Weights of a small transformer language model: width 512, 847M tokens.
Each number is 128 + 32 x the weight over its row's rms, rounded and kept within 0 to 255. Layers, rows and columns count from 0. The size above them is the row's rms in percent of the matrix's.

# layer 7 MLP down (transposed), 1536x512, rms 0.0374, rows 219-236, columns 384-511
size [101 102  92  98 100  91  98 103  99 106  99  98 100 100  97  99 101 102]
[[122 154 187 146 176  88 167  86 137  94 138 130 144 106  71 139 123 125 105  88 176 146 132 191 120 152  77 137 164 120 137 170 125 186 145 171 109 128  70 129 130 147 130 119 168 153 142  96 110 102 164 154 118 134 107 174 137 156 183 107 186 159 159 159 111 139  95  83 138 111  88 137  80 165 137 147 138 120  67 141 202 164  88  90 142 119  62  58 155  76 163 154 135 132 166  81 129 107 113 169  95 166 152 137 141 117 166  75 151  59  78  94 128 145 137 122 150 151 164 130 152 188  95 123 128 119 143 184]
 [115 114 128  56 161  78  87 104 149 114 134  75 178 146 122  54 131  97 168 165 151  80 110 147 153 123 117 121 138 137 131  82  77  92  76  77 179 127 161 209 144 135 116 132  81 153 134 143  75 148 153 171 153 186 108 117 192  71 146 116 123 134 115 119 124 120 105  86  97  92 129 116 163  83  95  94  88 144 132 124  92 138 126 143 124 200  50  81  90 189 146 152 133  97 114  89 111 112 182  99 109 144 156 142 113  85 162 195 127 132 105 116  76 141 114 193 141 122 134 135 123 127 137 143 131 119  80 167]
 [124 185 184  92  72 155 118  93 147 168 153 105 114 172 116 129 130 149 141 178 105 135  98  75 127 157 138 143 126 146 116 175 145 100 134 148 145 177 134 154 183 118 115 150  85 155 134 114 118 174 124 127  80 109 115 165 134  99 128 133 147  89  88 152 157 175 115 183 150 160  83 122 156  79 101  97 133 152 152 113 141 120 147 119  92 145 158  78 140 176 161  62 110 144 103   6 109 104 120  95 103 144  91 146 147  94  81 137 134 155 207 146  99 118 120 139 157 151  94 122 132 159 136 150 110 136  92  96]
 [118 129 130 116 137 134 143 147  95 179 125 162 171  85 117  95  78 105 154 113 145 130 105  96  82 103 157  88 193 165 120 130 112 120 142  98 160 131 148 134 118  97 148 102 144 176 111 176 127  92 119 124 196  90  82 133 169 149 127  94  99 133 114 133  97 116 132 113 151 147 128 130 130 155 165  90 127 193 127  97 109 169 197  83 165 118 117 116 118 107 191 155 127 175 152 111 182 155 115 169 185 156 126 127 142 148 122 147 150 110 175 120 111  89 143 124 115 143 189 106 124  88 134 142 161 104 140  51]
 [ 75 122 148 116 101  87 184 114  58 128 118 179 144  82 162  95 116 118 126 102 196 178 168 153  91 167 142 101 149 118 124 178 116 143 147 113 142 115 167 137 126 119 125 125 149 129 148 171  79 123 183 113 141 157 159 152 180 123 114 147 160 144 167  81 134 114 104 127 150  82 107 101 166  49 119 141 168  68 136 100 168 196 100 113 178 113 127  83 100 177 163 140  95 170 130 130 118 152 114  89 115 161 129 173 142 160 121 125 155 105 112  92 118  95 165 106 153 128 115 164 156  59  82 154 127 146 139 178]
 [134 122  77 134 120 147 132 133 123  74 136 102 105 148 121 107 158 145 121 120  75 105  64 133 159  69 100  48 105 110 151 109  83  80 156 138 160 136  86 146 117 138 174 145 144  80  97 172 144 148 141 127  68  82 103 128  92 117 146 177 140  90 177 124  84 104  94 156 101 187 128 160 204 137 134 134 104 151 125 127 135 186 103 109  83  70 125 162 122 122 168 146 108 160  92 112 137 129  69 128 102 135 140 108 159  70  77 117 140 209 182  87 173 146 135 158  85 148  61 102 167 108  95 103  58 139 118  95]
 [156 147 126 102 119 120 109  75 125 102 126 149 156 134 105 123 107 135  80 111 144  92  95  87  93 145 103  73 148 155 137 167 118 167  83  94 120 141 131 118 103  58 131 146 122 124  87 163 145 120  90  94  97 151 102 169 134  89 170 159 115 150 152 119 171 157 112 107 106 165  56 101 126 135 131  89 104 112  95 126 114 152 163 130 108 134 163 182 117  66  81 149 136 109  99  83 165 128 126 102 119 131 130 144 146 153 181 162 142 165 163  95 110 110 183 113 106 104 125 165 154  74 178 185 172 110 153 161]
 [147  84 156 154 164  52 142  66 120 128 117 154 103 118 122 146 121 130 174 146 205 160 196 136 127 134 127 189 108 109 150 123 141 172  93 109  94 104 124 103 119 161 157  88 133 206 154 106 121  69 179 104 118 110  72 155 107 104  75 122 141  86 112  86 151 126 112 107 110 148 148  85 107 135 100 187 179 117 112 100 160  72 100 120 172  99 127 160 134 109 146 188 140  80 128 118  93 174 129 130  85  99 134 116  78 114 103 154  75 105 159  95 135 184 172 165  91 157 125 117 165  91 123 133 130  79 101 108]
 [130 168 178  80 104 151 120  95 123 203  74 144 115 144 149 164 172 141 144  96 109 130  79 174 120 149 127  99 103 202 158 160 166  75  92  55 115 125  62 155 163 117  70 150  59 108 189 161 187 170 107 123 190 105 138 124 120 122 123 100  68 148 162 133  98 164  91 166 114 112 139 181  87  91 105  95 134  69 133 131 113 161 142  76 156 142 121  81 165 160 161 167 166 134 174 107 125 150 116 110 144 100 152 161 110 119 222 153 197 153 142 107 152 118 166 119 128  92 134 103 126 166  85 169 136 120 120 152]
 [112 108 153 124 162  73  98 108 149 125 157  52  71 103 124 143 115 182  92 180  80 116 100  85 137 107 115  96 103  65  94 142 131 149  98 103 183 155 157  94 142 100 141 122 120 119  82  84 146 150 177 175 100 142  98 138 126 127 180 137 143 144 128 137 142 147 126 158 156 146 140 147 107 215 123 126 129 152 182 136 110 132 121 138 183 151 144 176 124  62 171 158 134 109 124 155 117 115 137 127 131 128 139 150 141 115 134 163 117 208 151 160 135  95 191 108 140  77 189 125 154 116 115 155 138 108 129 112]
 [ 50 108 122  98 195  99 136 136  55 151 167 156 111 155  98 137 109  91 188 170 145 172 114  97 112 112 201  66  83 134 204 134 137 133 155 127  88 156 176 101 107 130  98 121 167 135 137 110 108 141  92 119 148 122  70 159 121 193  89 130 116 114 121 110 143 129 182 152 161 148  51 128  85 141 133 149  71 144 149 135 124 102 184 191 135  92 133 142 113  76 150  84  91 163 109 145 120  98 113 100  85  72 146 144 126 114 153  45  90  94 122  67 147 182 185 131  85 192 120 210 167 141 166 138  84 139 117 136]
 [ 61 140 164  77  89  99 125  48 141 109 116 126  84 122 123 145 126  42 149 100 165 115 111 107 149 144 168 170 136 114 120 124 131 105 102 104 146 111 119 152 131 115 140 119 168 138 138 166 136 104  69 149 149  76 130  64 165 149  83  74  91 163 125 128 129 118 112 150 134 140  89 177 102 140  84 137 150  67 139 142 119 136 107 105 107 126 161 162 134  91  85 156 121 103 114  73 125 121  97 125 156 133 112 127 148  69 129 120 143 132 142 126 160 153 156 120 128 150 178 114  89 125 104 159 140 121 157 173]
 [ 88 103 102 117 123 153 165 133  97 203  70 150 122 148 155 131 183 173 130 154 131 133 138 128 220 119 102 142 151 119 145 176 111 135  76 141  41 157 155 156 136 153 126  71 153 138 137 149 132 151 129  96 113 167 170  83 168 127  96 123 128 119 154 120 113 154 140  77 160 120 164  92 131 119 127 181 155 112 160 105 140 100  88 112 137 100 133 121 188 203 204  97  83 106 146 184  77 116 134 128 136 118 158 173 124 143  85 103 157 157 222  96 155 113 193  83  96 158  77 104 128  85 167 136 142  91 151 133]
 [154 157 103 136  82 138 146 168 153 119  77  96 124 123 140  87 121  78 192  74 115 157 179 165 115 107 111 128 121 122 112 140 167 122 209 151 114 167 102 186 142 154 110 107 133 126 136 143 120  88 174 128 116  87 149 123 107 161 156 140  75 127 172 172 172 107 155 128 170 148 146  89 124 124  84 119 152 107  68 139 137 115 109 129 171 118  53 137 155 158  86 158 139 155  61  52 189 155 103 148 107  99  91 105 128 105  66 123 170 156 186 120 115 168 114 134 150 120 199  67 138 158 114 117 134 140 115  86]
 [129  72 126 100 175 131 125 117 147 115 149 113 111 151 150 103 173 142  83 142  94 108 140 122 152  94 146 197 159 126 130 145 126 150 175 130 137 128 136 162 119 127  88 127 174 106 157 131 189 186 130  99 150 134 116 115  99  82 110  75 165  95 121 167 117 160 135 101 154 120 112 134 145 189  63 141 142 102 140 161  93 102 128  94 107 153 105  96 127 101 203 185 151 162 127 157  84 118 190 144 159 191 103 148  75 145 117 102  76 154  90  69 155 148 118 158 100 146 163 141 149  76 109 160 119 144 149 173]
 [136  93 116 146 106 204 149 132 169 149 129 126 136 117 137 134 135  93  47 136 122 110 166 130 170 115  89 166 203 194 150 136 178 136 125  97 177 120 112 132 123 134 149  91 158 103 159 160 135 141 165 130 121  84 116 151 139 163 168  67 119  98 209 182 142 143 127  99 162 118 148 118 107 106 190 151 159 146 120 143 159 196 148 132 151  99 105 127  89 164 159 152 118 178 185 149  76 122 182 152 108 170 126 105 106 196  85 144 139  77 138 161 128 158 118 133 126 104 145  71  91 161 107 136 127  85 124 145]
 [104 234 125 141  59 152 160 145 177  96 107 128 119 171 148 116 125 122 173 174 140 136 148 107 135 131 130 109 135 103 176  95 115 170 154  90 136 122 127 150 102 171 133  80 131  69 149 103  84 181 178  97 130  56 147 132 146 131  68 142  53  55 155 137 139 168 154 227 151 135  75 136 114 156 176 117 116 145 158 128 153 238  97 116  63  90 113 167 159 114 161 119 162 121 125 105 162 122 171 149  77  63 158 118 118 107 108 118 138 157 163 132 155 127 112 203 106 140 125 152 134 169 136 194 120 137  74 142]
 [115  96 143 109 168 123 104 125 146 106 161 133 107 121 136 115 179 148 127 149 172 144 147 139 115 110 132 111 137 135 111 120 119 150 117 186 159 122 123 173 142 126 106 102 106  82 101 135 159 140 195 121 113 162 164 111 165  65  94 125 115 137 135 127 175 138 122 116 175 187 120 153  90 125 174 123 125 125 118 131  89 144 140 143 122 205 112 151 131 172 157 161 186 104 162 103 153  93 173 127 151  85 107 117 143  54 133 142 120 147 146 121 104 108 165  98 131 107  88  64 165  85  75  94 106 134 140 169]]
# layer 7 MLP gate, 1536x512, rms 0.0392, rows 220-237, columns 384-511
size [103  98  95  99  92  98 100  97 104 100  98 100  96  99  99 101 101 101]
[[115 114 180 146  97 148 142 182  55 118 164 133 167 146 141 143 145 155 131 172 180 142 122 122 143 157  87  73 209 124 141 200 119 180  72 151 158  70 135 151 144 210 155 186  87 164 106 124 122 161 155 130  66 192 126 165  79  88 218 136 140 120 109  85 165 160 170 102  67 124 102 113 135  79 142  97  79 136 176 138 151 125 106 125 148 167  82  67  86 185 147 137 104 100  92 117  77 136  97 121 159 149 149 129  99  95 132 172 143  99 133 122  86 134 140  99  81 144 142 147 134 147 154 152 181  60 147 158]
 [131 117 175 109  62 132 154  87 134 174 157 119 144 171 160 142 164 182 149 101 107 157  42 115 117 152 103 150 118 157 155 171 139  89 136 149 115 182 130 148 184 127 157 161  63 118 133 124 100 197 114 145 153  58 103 170 124  97 123 203 122 113 111 160 133 158 103 169 126 139  54 144 180  73  77 100 106 120 128 119 168 159 122  81  83 105  84  91 156 168 165 102 151 107 126  72 103 124 145 102  48 124 133 187 115 119 132 179 175 145 129 128  86 144 127 138 155 171 115 139 113 152 150 148 136 101 155 114]
 [158 163 134 116 109 135 139  88  74 170 173  95 119 125 147 131 119 115 112 130 135 151 114 160  94 102 132 148 134 136 136 102 135  95 133  80 133 101  94 189 163 149  90 194 140 159 152 153 163 157 142  84 140 112 213 143 111 128 135 171 142 128 159 177 153 161 147 102 130 129  77 139 119 129 189 152 111 134 149  87 202 134 111 194 170 131 128 214 147 155 163 185 166 201 121 130 129 174 127 102  77 142 133  52 105 100 128 130 162 126 138  57 120 112 120 119 182 159 121 102 131 118 133  87 134 140 138  77]
 [178 135  76 123  70 124 122  87 143 175 120  88 139 126 191 148 102 125 132  95 119  95 105  95 124  87 133 166 123 124  94 153 121 144 155 153 124 129  98 158 144 106 172 172 151 112 124 153 116 132 106  67 201  90 117 108 159 118 111  91 112  97  84  88  99 124 172 158 157 123 122 150 192 162 116  56  78 175 151 191 140 111  80  88 106 103 184 128 107 153 185  96 105 201 175 112 118 172 178 134 111  87 130 136 109  60 155 137 160 130  96  82  90 126  81 137 165  86 135 143 122 174 100 121  97 147 169 111]
 [150 117 165  79 203 128 120 155 106  93 157 131 153 166 149 180  93 129 112 118 115 181 106 118 143 210 163 135 130 143 104 143 186 141 127 178 140  97 176 143  87 140 140  42 115 193 144 124 154 123 107 185 166  93 161  88 110 108 138 108  86 148 195 158 143 136 140  76 113 104  86 126 105 136 155  67 146  80 138  89  93 158 129 132 143 194 126  85 176 137 122  85  99 102 143 116 110 143 153  96 134 124  81 130 144 201 152 166 152 142  88 165 148  97 175 178 115 125 129 150 162 167 171 163 171  84 171 168]
 [211 145 120 183 125 130 149 160  97 138 144 128 144 166 154  93 135 155 134 101  86 145 143 139 127 108 115 123 143 156  80 132 112 160 102 101 109 143 158  97  59 125 135 112 126 145 140 142 108 171 171  87 177 135 145  88 109 124  70 150 151 105 141 155 121  81 138 164 172  92 167  86  92 151 184 149 148 124 125 127 149 116 123 121 111 167 117 125 125 196  92 119 103  52 125 103  93 188 105 162 162 139 140 123 112 134 115 154  93  69 173 160 158 130 131 184 184 124 148 161  98 171 121 135 137 109  97 151]
 [166  52  61  68 166 132 146 143 134 147 118 197 172 171 121 152  89 137 120 119 190 127 145 113 190 117 122 103  95 146  94 142 147 155 162 103 133 203 107 166 104 119 125 114 171 124 144 215 175 163 131 137 177 153 184 126  93 143 162 162 161 133 100  92 126 134 122 105 158  95 107 114 136 152 216 122 164 157 150 129 119 113 127 147 157 127 118  99 130 184 138 116 136  87 147 141 134 109 162  32 104  92 126 192  62 177 111 112 104  84 152 172 153 177 121 144  72 110 150 144  71 161 105 153 127 139 122 168]
 [144 148 124 149  91 148 129 149  90 141 110 137  62  80 158 110  69 161 111 133 111  99 100 177 143 143 139 132 140 104  84 142 123  97  66  89 138 135 161 148 108 119 105 158  88 103  96 128  89 152  63 147 145 127 151 174  86 188 161 180 150  96 144 136 164 138 135 133 146 151 120 148 177 115 126  79 130 245 140 122 135 155  82 148 156 129 123 139 113 180 143 139 134 101 163 166 151 114 156 169 130  95 108  83 151 145 133 140 163  92 106 138 169 106  72 147 127 106 158 102  81 137  48 102 156 123 109 116]
 [147 164  88 117 112 111 107  78 163 163  85 195 116 143 151  67 127 161 151 195 141 120 147  88 111 136 141 182 173 107 176 167 171 163 121 127  93 136 120 132 134 203  79 163 108 151 126 103 193 145  80 157 169 129 111 170 112 154 223  99 122 135 133 132 142 126 174  68 140 105 187 113 159  96 124 167  54 129 191 146 108 133 142 138 119 138 115 111 162 157 139 188 176 190  96 116  79 154 153 138  68 154 105 154  97  87  79 158 107  84 179 157 159  72 159  87 117 123  73 143 107 153  82 129  88 103 131 125]
 [171  99 100 118  88 115 103  97  99 149 118 147 109 164 152  67 164 125 148 112 131  68 141 166  85 205 141 110 189 105 166  86 165 150 148 187 111 127 154  91 124 113 136 176 160 141  96 119  97 154 114 138 131  93 128 151  79 117 154 168 101 105 118  61 151 107 145 172 175 161  86  88 180 177 122 103 120 117 148 180 131 185  94 139 190 150 144 140 167 107 118 165 146 143  90 171 109 143 105 156  62 143 131  97 111  83 141  93 171  93 112 142  71 160  99  85 139  93 153 181  96 152  97  95 121 150  89  93]
 [113 184 103 134  86  72 133 112 108 128 105  85 155 181 156 143 140  88  52 169 168 142 154 109 131 109 150 169 153 165 131 155 187  65  99 111 157 129 100 122 118 127  89 154 153  89  80 119 167 128 139 133 147 170 169 144 123  72 159  58  91 122  99 113 139 149 107 145 117 135 134  78 169 140 138 131 155 117 109 133 140 135 129 123 199 151 102  80 122 135  87 138 107  82 158  80 111  94 148 176 126 122 158 127 122 140 124 136 140 101 145 138 111  81 137 110  53 101 147 130 128 173 187 100  72 160 158 159]
 [110 147 117 127 165 126 151 109 140 131  72 130 132 111 134 140  98 143 135 135 134 121 123 111 194 134 149 172 167 141 139 129 179 167 121 141 117 108 146 168 159 201  46 116 113 148 111 122 170 158  68  63 135 160 147 171 104 145 146  76 160 106 158 106 131 120 113 125 165 145 155  95  99 134 134 105 142 105 185 180 177  92  63 173 118 108 160 120 106 161 135 150 135 197  92 119  88 136 105 177 125 165 182 122 137 144 183 128 132 118 113 159 127 111 135 122  42 107 122 125  91 114  92 198 122 158 211 129]
 [115 173  98 126 171 126 142 104  92  76 164 162 138  97 123 115  82  71 157 157 121 126 117 139 111 186 134 174 117 165 156 136 160 143 117  67 107 162 146 106 157 144 108 155 126 107 189 131 152 129  83 113 118 178 167 166 169 201  82 190 141 161 124  81 177 115 126 164 167  68 147 182  95  93 105 139 111 145 147  43 131 156 160 185 191 178 112 118 132 140 125 146 146 142 141 212 118 129 145  88  61 112 106 160  66 117 158 130 138 143  94 208  99 127  74 111 104 163 113 134 142  42 147 127 151 115 125 152]
 [211 161 128 139 114 101 138 168 131 110 106 124 165 165 141 195  27 105 132 108 136 207 219 149  64 157 119 195 123 136  87 128 173 122  97 115 120 163 115 171 128 100 140 136 154  93 137 107 114 137 112 155 175 160 152 129 133 150 184 153  76 189 170  89 120 158 139 124 140  91 159 120 112 127 110 145 151  41 148 102 163 118  94 133 120 139 152 130 113 158 151  84 164 165 127 133  60 174 116 100 100 125 133 168 138 164  86 141  81 102 140 172 132  77 131 178  45 108 135 127 102 117 174 175 115 105 189  99]
 [170 164  70 158 106 153 171  68 184 107 132 152  79 156  85 144 131 105 145  56 147  92 128 126  42 128 131 184  96 126 166 158 203 173  92 126 160 142 103 118  94 147 133 183 117 101 170 169 109 215  71 125 139 161 124 135  70 159  98 139 209 167 133 164  79 127 149 168 174 112  95 190  75 140 134 148 123  97 149 118 125 101 113 119 128 151  89 108 156 158 137 154  74 144 143 108  88 109 175 187  51 157 126 158  81 155  96 136  78 119  92 117 175  80 147 159 134 115 109 101  60 105 222 140 137 110 141  95]
 [105 131 108 119  80 140 129 139 153 118 148 187 126 152  88 120 128 115 129 131 112 103  92 150 140  99 100 110 152 151  78 122 137 152 118 156 150 123 126 148 155 141 166  91 147 140 142  93 138  60  96 116 110 125 154 141  79 166 128 137 170 161 130 107 114  43 124 113 108 126 143 171 109 163 144  78 167 120  65 118 200 124 125 111 156  99 112 114 153 164 125 103 212 168  87 108 121 117 122  93  38 158 166  98  78 142 134 183 116  92 138  87 160 102 177 128 145 137 159  67  84  73 103 105 133 171 158 150]
 [174  90  78 124 135 125 126 219 131 150 133 140 177 102 139 114 148 153 118 142 113 120  95 127 184 143 146 164 126 136 122  96 124 117 233 127 100 196  93 157 101 145  81 196 120 119 116 113 100 150  92 118 167  93 181  79 109 120 137  73  97 116 156  85 164 106 140  83 102 127 122 124 143 165 106 135 121 107 169 164 135  65 168 107 117 106 146 186 129 171  96 153 158 148  62 144  97 118  66  34 167 155 183 113 115 130 121 108 124 102 112 145 114 143  62 114  81 108 126 182 104 188  80 151 123  88  44 177]
 [109  89 100  98  44  87 110  95 150 152 132 118 106 134 162 125 139 148 202 114 170 110  80 191 139 156 144 147 181 121  95 122 226  99  88 129  94 117 155  86 150 146  50 106 135 127 130 191 163 143 102 124  54 143 124 188 136 197 103 188 155 107 104 157 116 133 201 137 108 117  98 123 141  88 161 142 133 111 145 153 232  72  81 143  97 123 114 150 154 196 154 139 122 138 139 126 142 121 157 114  83  91 200 127 100 112  83 147 139 133 172 156 158 124 121 160 100 120 111 127 126 143  98 110 102 128 133 113]]
# layer 7 MLP up, 1536x512, rms 0.0411, rows 220-237, columns 384-511
size [102  97  97  98  90  96 102  97 106  97  97  98 103  94  97 102 103 100]
[[110 166 142 144 178 109 139  93  92 153  71 138  81 117 100  97 126 156 115  79  75 112 148 157 104 151  96  99  98 136  82  86 123 148 190 132 108 107  98  97 157 123  94 130 140 114 110 122 115  99 121 136 172 109 162  76 156 113 170 118 115 185 151 113 211 126 179 112  94  87 117 168 127 119 166 130 160  82 125 147 139 103 126 173 136 125 169 137 108 132 141 111 145 145 147 146 106 186 107  95  93  96  57  94 115 162 101 148 106 104 168 162  60 151 112  55 118 120 123 107 112 119 129 152 123 168 164 150]
 [128 119 114 131 183 106 129 137 119 149 104 150 131  91 108 115 128 116  81  64 167 126 141 130 113 137 140 140 108 101 169  71 141 164 115  81 132  65 109  99 123 153  68 124 121 102 127 146 126  90  93 127 200 155 177  95 123 108 116 118 167 161 142 154  95  68  77  73 125 140 130 110 121 141 173 139 104  89  77 192 137 151 115 159 147 111 125 152 109  99 109 128 118 152 127 199 188  98 156 136 176 129 130 107 151 196 161  85 113 106   4 110 107 196 116 107 109  93 119 169 107 145 160 142 116 130 160 159]
 [132 129 141  55 119  82 111 120  81 160 120 140 113 163 139 134 179 107 134  94  97 161 155 168 101 114 200 118 152 124 142 137  90 160 151 146 112  97 110 143 166 184 195 116 100  60  75 127  80 127 219 139 136 130  99 113 148 121  92 187 167 148 154 147 122  86 120 131 174 111 129 161 112 171 134 105  91 144 148 134  81 170 131  61 128 101  71  66  83 108 161  99 155  98  65  83  92 135  96 133 128 130 144 126 159 116 151  62  61 112  90  75 163 116 112 133 127 131 132 135 171 118 101  95 135  86  84 187]
 [114 147 150 118 161 132 155 152  99  59 197 127 154 130 135 108 164 135  84 121 130  93 151 119 125 162 112 155 106 100  93  75 147 122  62 157 107  68 114 168 106 174 111  95 129 111 158 166  89 145 116 127 135 117 137 102  92 129  92 120 165 146  97 160 129  99 116  92  97 195  92 148 142  83 119 122 121 111 115 202 125 128 167 160 144 120  94  78  90  90 111 146  64 100 137 135 153 165 124 206  84 152 104 141 101 147  75 140 130 160 175  99 161 116 144 144 176  51 133 165 122 114  55  99 118 111 176  86]
 [168 132 118 151 102 130 122 124  98 116 129 114 126 121 128 145  92 138 112 139 188 154 129 116 159 148 123 178 107 143 113 165 143  98 101 129  84  98 175 156 148 149  98 119 165 156 121  87  92 112 125 136 179 159 162 105 123 134 118  80  77 132 107 120 134 144 161 123 141  64 130 141  26  69 125 114 141 104 135  99 157  86  96 130 181 156  91  76 162 149  55 110 159 109 191 180 164 149 250  97 126  96 173 105 154 159 161 149 124  63 125 174 106  91 133  63 160 141 120 166  63 107 137 152 159 104 149 124]
 [108 142 125 117 206 114  89 139 163 127 153 123  86  96 152 159 172  98  98 137 134  57  82 131  79 108 141 176 121 122 153 155  96 179  87 190 144  85 137  99 135 112 160 131 133 180 144  84  74 108  99  97 167 119  65 126  63 149 154  72  60 126 124 135 135 161 192 114 141 134 125 138  69  97 185 148 123 161  92 166 171 156  78 156 135 119 160 164 150 122  81 109  84 116 133 174 136 109  66  51 122 167 152  47 142 126 119 159  88 105 111 137 121 171 170  64  92 158  62 142 114 160 123  73 122 117  99 116]
 [147 121 139  85  94 109 145 175 114 105 126 140 145 115  93  98 155 113  96 165  84 144  84  89 210 184  78 172 150 105  78  92 131 120  98 136 127  99 137  55 203 101 107 128 179  98  87 107  84  67 105 145 135  77  95 102  45 161 134  68 173  78 107  84 112  92 161  87 128 110 153 125 120 139 116 130 108  64 107 183 157 131 152 144 155 134 165  62 106 109  97 155 186 181 124  95 124 100 106 130 137 192 175  99 162 135 148  71 119 148 112 153 155 166 101 134  86  97  74 163 111 201  92 112 128 140 117 142]
 [149  61 127 159 198 126 125 128 113 113 130  77 174 170 128  99 113 155  63 122 112 136 146 131 167 155 164 163  93 146  98 151 112 125 134 191 119 104 185  85 110  99  77 100 152 165 105 128 120  82 106 116 159 114 143 177 159 163 184 166 123 106 146 121  63 101  68 120 141 140  79 199 119 156 107 110 135 162  67 167 147  92 126 101 115 216  56 111 112  96 130 101  92 119 130  72 109 142  63 107 149 177 133 108 106 150 134 144  34 112 129 142 106 169 117 121  57 136 117 119 171 113 165  40 134 123 169 132]
 [141  83 197 162 126 126 139 158  73 128 151  79 106 106 178 160 175 154  97  98 205 124 137 180 192 100 105 172 118 133 181 133 143 173 154 112 119 162 142 122  98  99 121 146 161 104 128 122 165 209 136  75 186 125 120 153 134 102 181 129 133 178 125  84 155 130 117  46  78 153 147 157 134 103 110  82 166 142 127  95 163 123 163 161 113 104 151 169 168 186  93 159  78 124 130 114 122 135 137 117 119 161 138 123 163 161  72 137 121 118 161  76 158 116 166  92 128 124 186 169  94 108 219 108 131 126  77 129]
 [154 132 179  90 188 163 146 119 177  96 165  83  79 139 173 142 149 121  90 154 113 119 180 152 125  71 103 131 188  92 131  81 227 134  60 125 143 121 122  94 132 148 139 110  79 144 105 130 136 116 155 174  85 116 164 138 125 132 148  66 130 154 174 176 101 121  70 147 158 132 174  98 134 192  73 119 174 121 103  81 138 200  90 150 144 151 134 111  96  88 134 149 173 127 142 143 130 136 152 101 145 158 159 194  87 155 165 137 109  78 161  77 121 141 113 120 134 110 146  92 108 109 109  71  96 153 114 148]
 [ 98 103 164 115  95 125 127 150 147 148 115 149 115 129 150 124 151 163 158 104 174  84 146 174 127 131 100  82 126  89 150 124 132 109 150 147 116 203 140 160 169 104  66 145 121 117 161 130  96 107  39 116 109 159 150 104 125 123 186  91 148 132 120 131 136 178 156 125 149 159 167 100  99 102  99 156 153  87 139 171 142  96 121 143 139  75 130 159 142 120 179 143 133 126  73 106  37 170 120 103 170 141 115 124 115 101 128 154 157  64 120 135  98  73 125 132 118 174 111 132 127 110 139 109 140  82 131  68]
 [174  94 136  82 128 144 142 104 178  51 140  76 105 145 118 121 108 115  74  96 124 178 169  81 156 104 147 134 108 148 115 145 164 178  86 102 126 151 113 127 111 109 172 139 103  91 176 145 177 142 148 132 171 140 149 104 103 152  98 169 108 133 130 119 125 130 108 121 168  98 114 124  83 143  87  96 206 148 148 171 103 180  83 123 124 131 146 127  34 151 139 119 116 172  86  93 118 197 143 111 139 115  84 151 134 103 115 101  66 135 128 104 118 101 132 158 167 120 129 143 164  91 194 130 143  90 142 129]
 [129 134 158 158 122 166 130 150 125  88 121  80 123 160 122 100 168  94 142 113 111 113 109 212 112 142 148  97 127  35 164 152  78 129 147 127 187 137 103 142 121  91 144 124 129  99  81 123 116 123 154 101 139  87  85  35  91  89 125  81 130 131 133 149 165 107 100 121 119 220  99 119 161 194 135 147  86  84 108 172 133 191 182 103 121 111 106 185 118 175 103  95 113 142 131 133 143 124  80 142 157 122 157 181 121  71 102 161  75 132 170 123 161  71 115 156  81  93 195 112 167 153 103 128 140 147 143  85]
 [121 154 142 125 124 102 114 134 145 106  98 178 148  97 129 129 138 131 175 119 144 138 134 138 150 183 137 102 146 122 175 148 129 130  89 151 133  94 139  68 135 139 186 131 134 110 153 109  69 102 143 120  39 146  92 124 109 103 169 149  78 188 140 117 148 148 148 113 112 132  43 137 136  37 176  36 121 154 107 119 197 123 100 176 145  92 106 121 126 116 171  97 163 126 214  83 183 113 132 102 157  45 117  98 141 135 174 157 146 112 158 143  76 142 113 105 115 127 117 121 117 125 120 103 103 116  92  96]
 [113 142  98  97 154 123 112 126 167 110 120 140 133 165  84 150  92 218 175 171 146  87 169 113 121 145 147 171 149 169 135  90 160 168 168 106 132  98 180 115 131 114 114 137 166 160  99 111 109 150  94 103 142 116 151 101 142  68  81 124 118 144  83 122 106 132 130 151 141  98 102 136 172 105  72 102 130 116 167 122 105  98 139 216 161 185 129 148 138  97 198 146 186 143 144  83 154 168 127 134 187  96 158 113 139  53 157 124 126 127 152 114 128  85 150 132 177 145  80 117  88 123 115 107 133 135 180 153]
 [111  96 127 118 130 165 104 138 110  92 158 116 117 132 121 196 119  87 121 140  84 132  41 143  66 120 149 127 137 126 148 154 116 138 140 210 132 105 152  93 178 143 116 145 119 133  92 178 117  64 194 117 141 150 104 156 139 150 150 126 179 162 125  82 146 120 123  71 155  90 173 153 155 165  92 141 111 167  97 134 134 105 116 134 184  92 147  68 143 130 103 179  95 115 137 132 129 109 115  94  83 178 141 126 147  68 124 156 143 119  90 120 125 132 103  78  96 140 148  61 139 166 156 143 135 100 129 196]
 [114 118  80 151 129  99 131 109 126 153 112 146 166 168  67 156 174 113  77  83 171 125 132 113 151 161 138 200 167 111 112 165 121 127 129 159 126 179 116 107 109 141 143 143 125  81 128 177 160 148  91 153  62  90  72 122 160 107 171  87 147 127 116 168 141 154 141  96  87 122 133 155 146 119 105  69 168  80 119 109 183 107 148 142 131 132 116 115 184  85 107 122 142 173 161  96 122 183 165 173  98 152 114 114 117 171 139 119 132 175 109 132 141 159 117  94 158 134 127 140 138 116 100  90 187 121 172 146]
 [170  91 171 116 136 175 149 138 121 140 155 151 116 103 148 140 166 103 130 210  74 137 128 129 136 188 124  85  90 134 190 112 116  76  91 135 135 134 129 127 172 137 163 163 131 127  90  24 168 122 110  80 132 109 183 102 152 138 159 182 153 118 166 132 135 125 122 114 163 119 165 132 202 211 129 120  92 156 160 166 127 172 185 124  89  99  86 101 154 109 188 103 128 181 134 129  73 108 131 129 116 163 139  39 140 146 183 112  62 115  68 120  74  73  94 109 160 131 129 148  99 154  98 110 142  88 116 112]]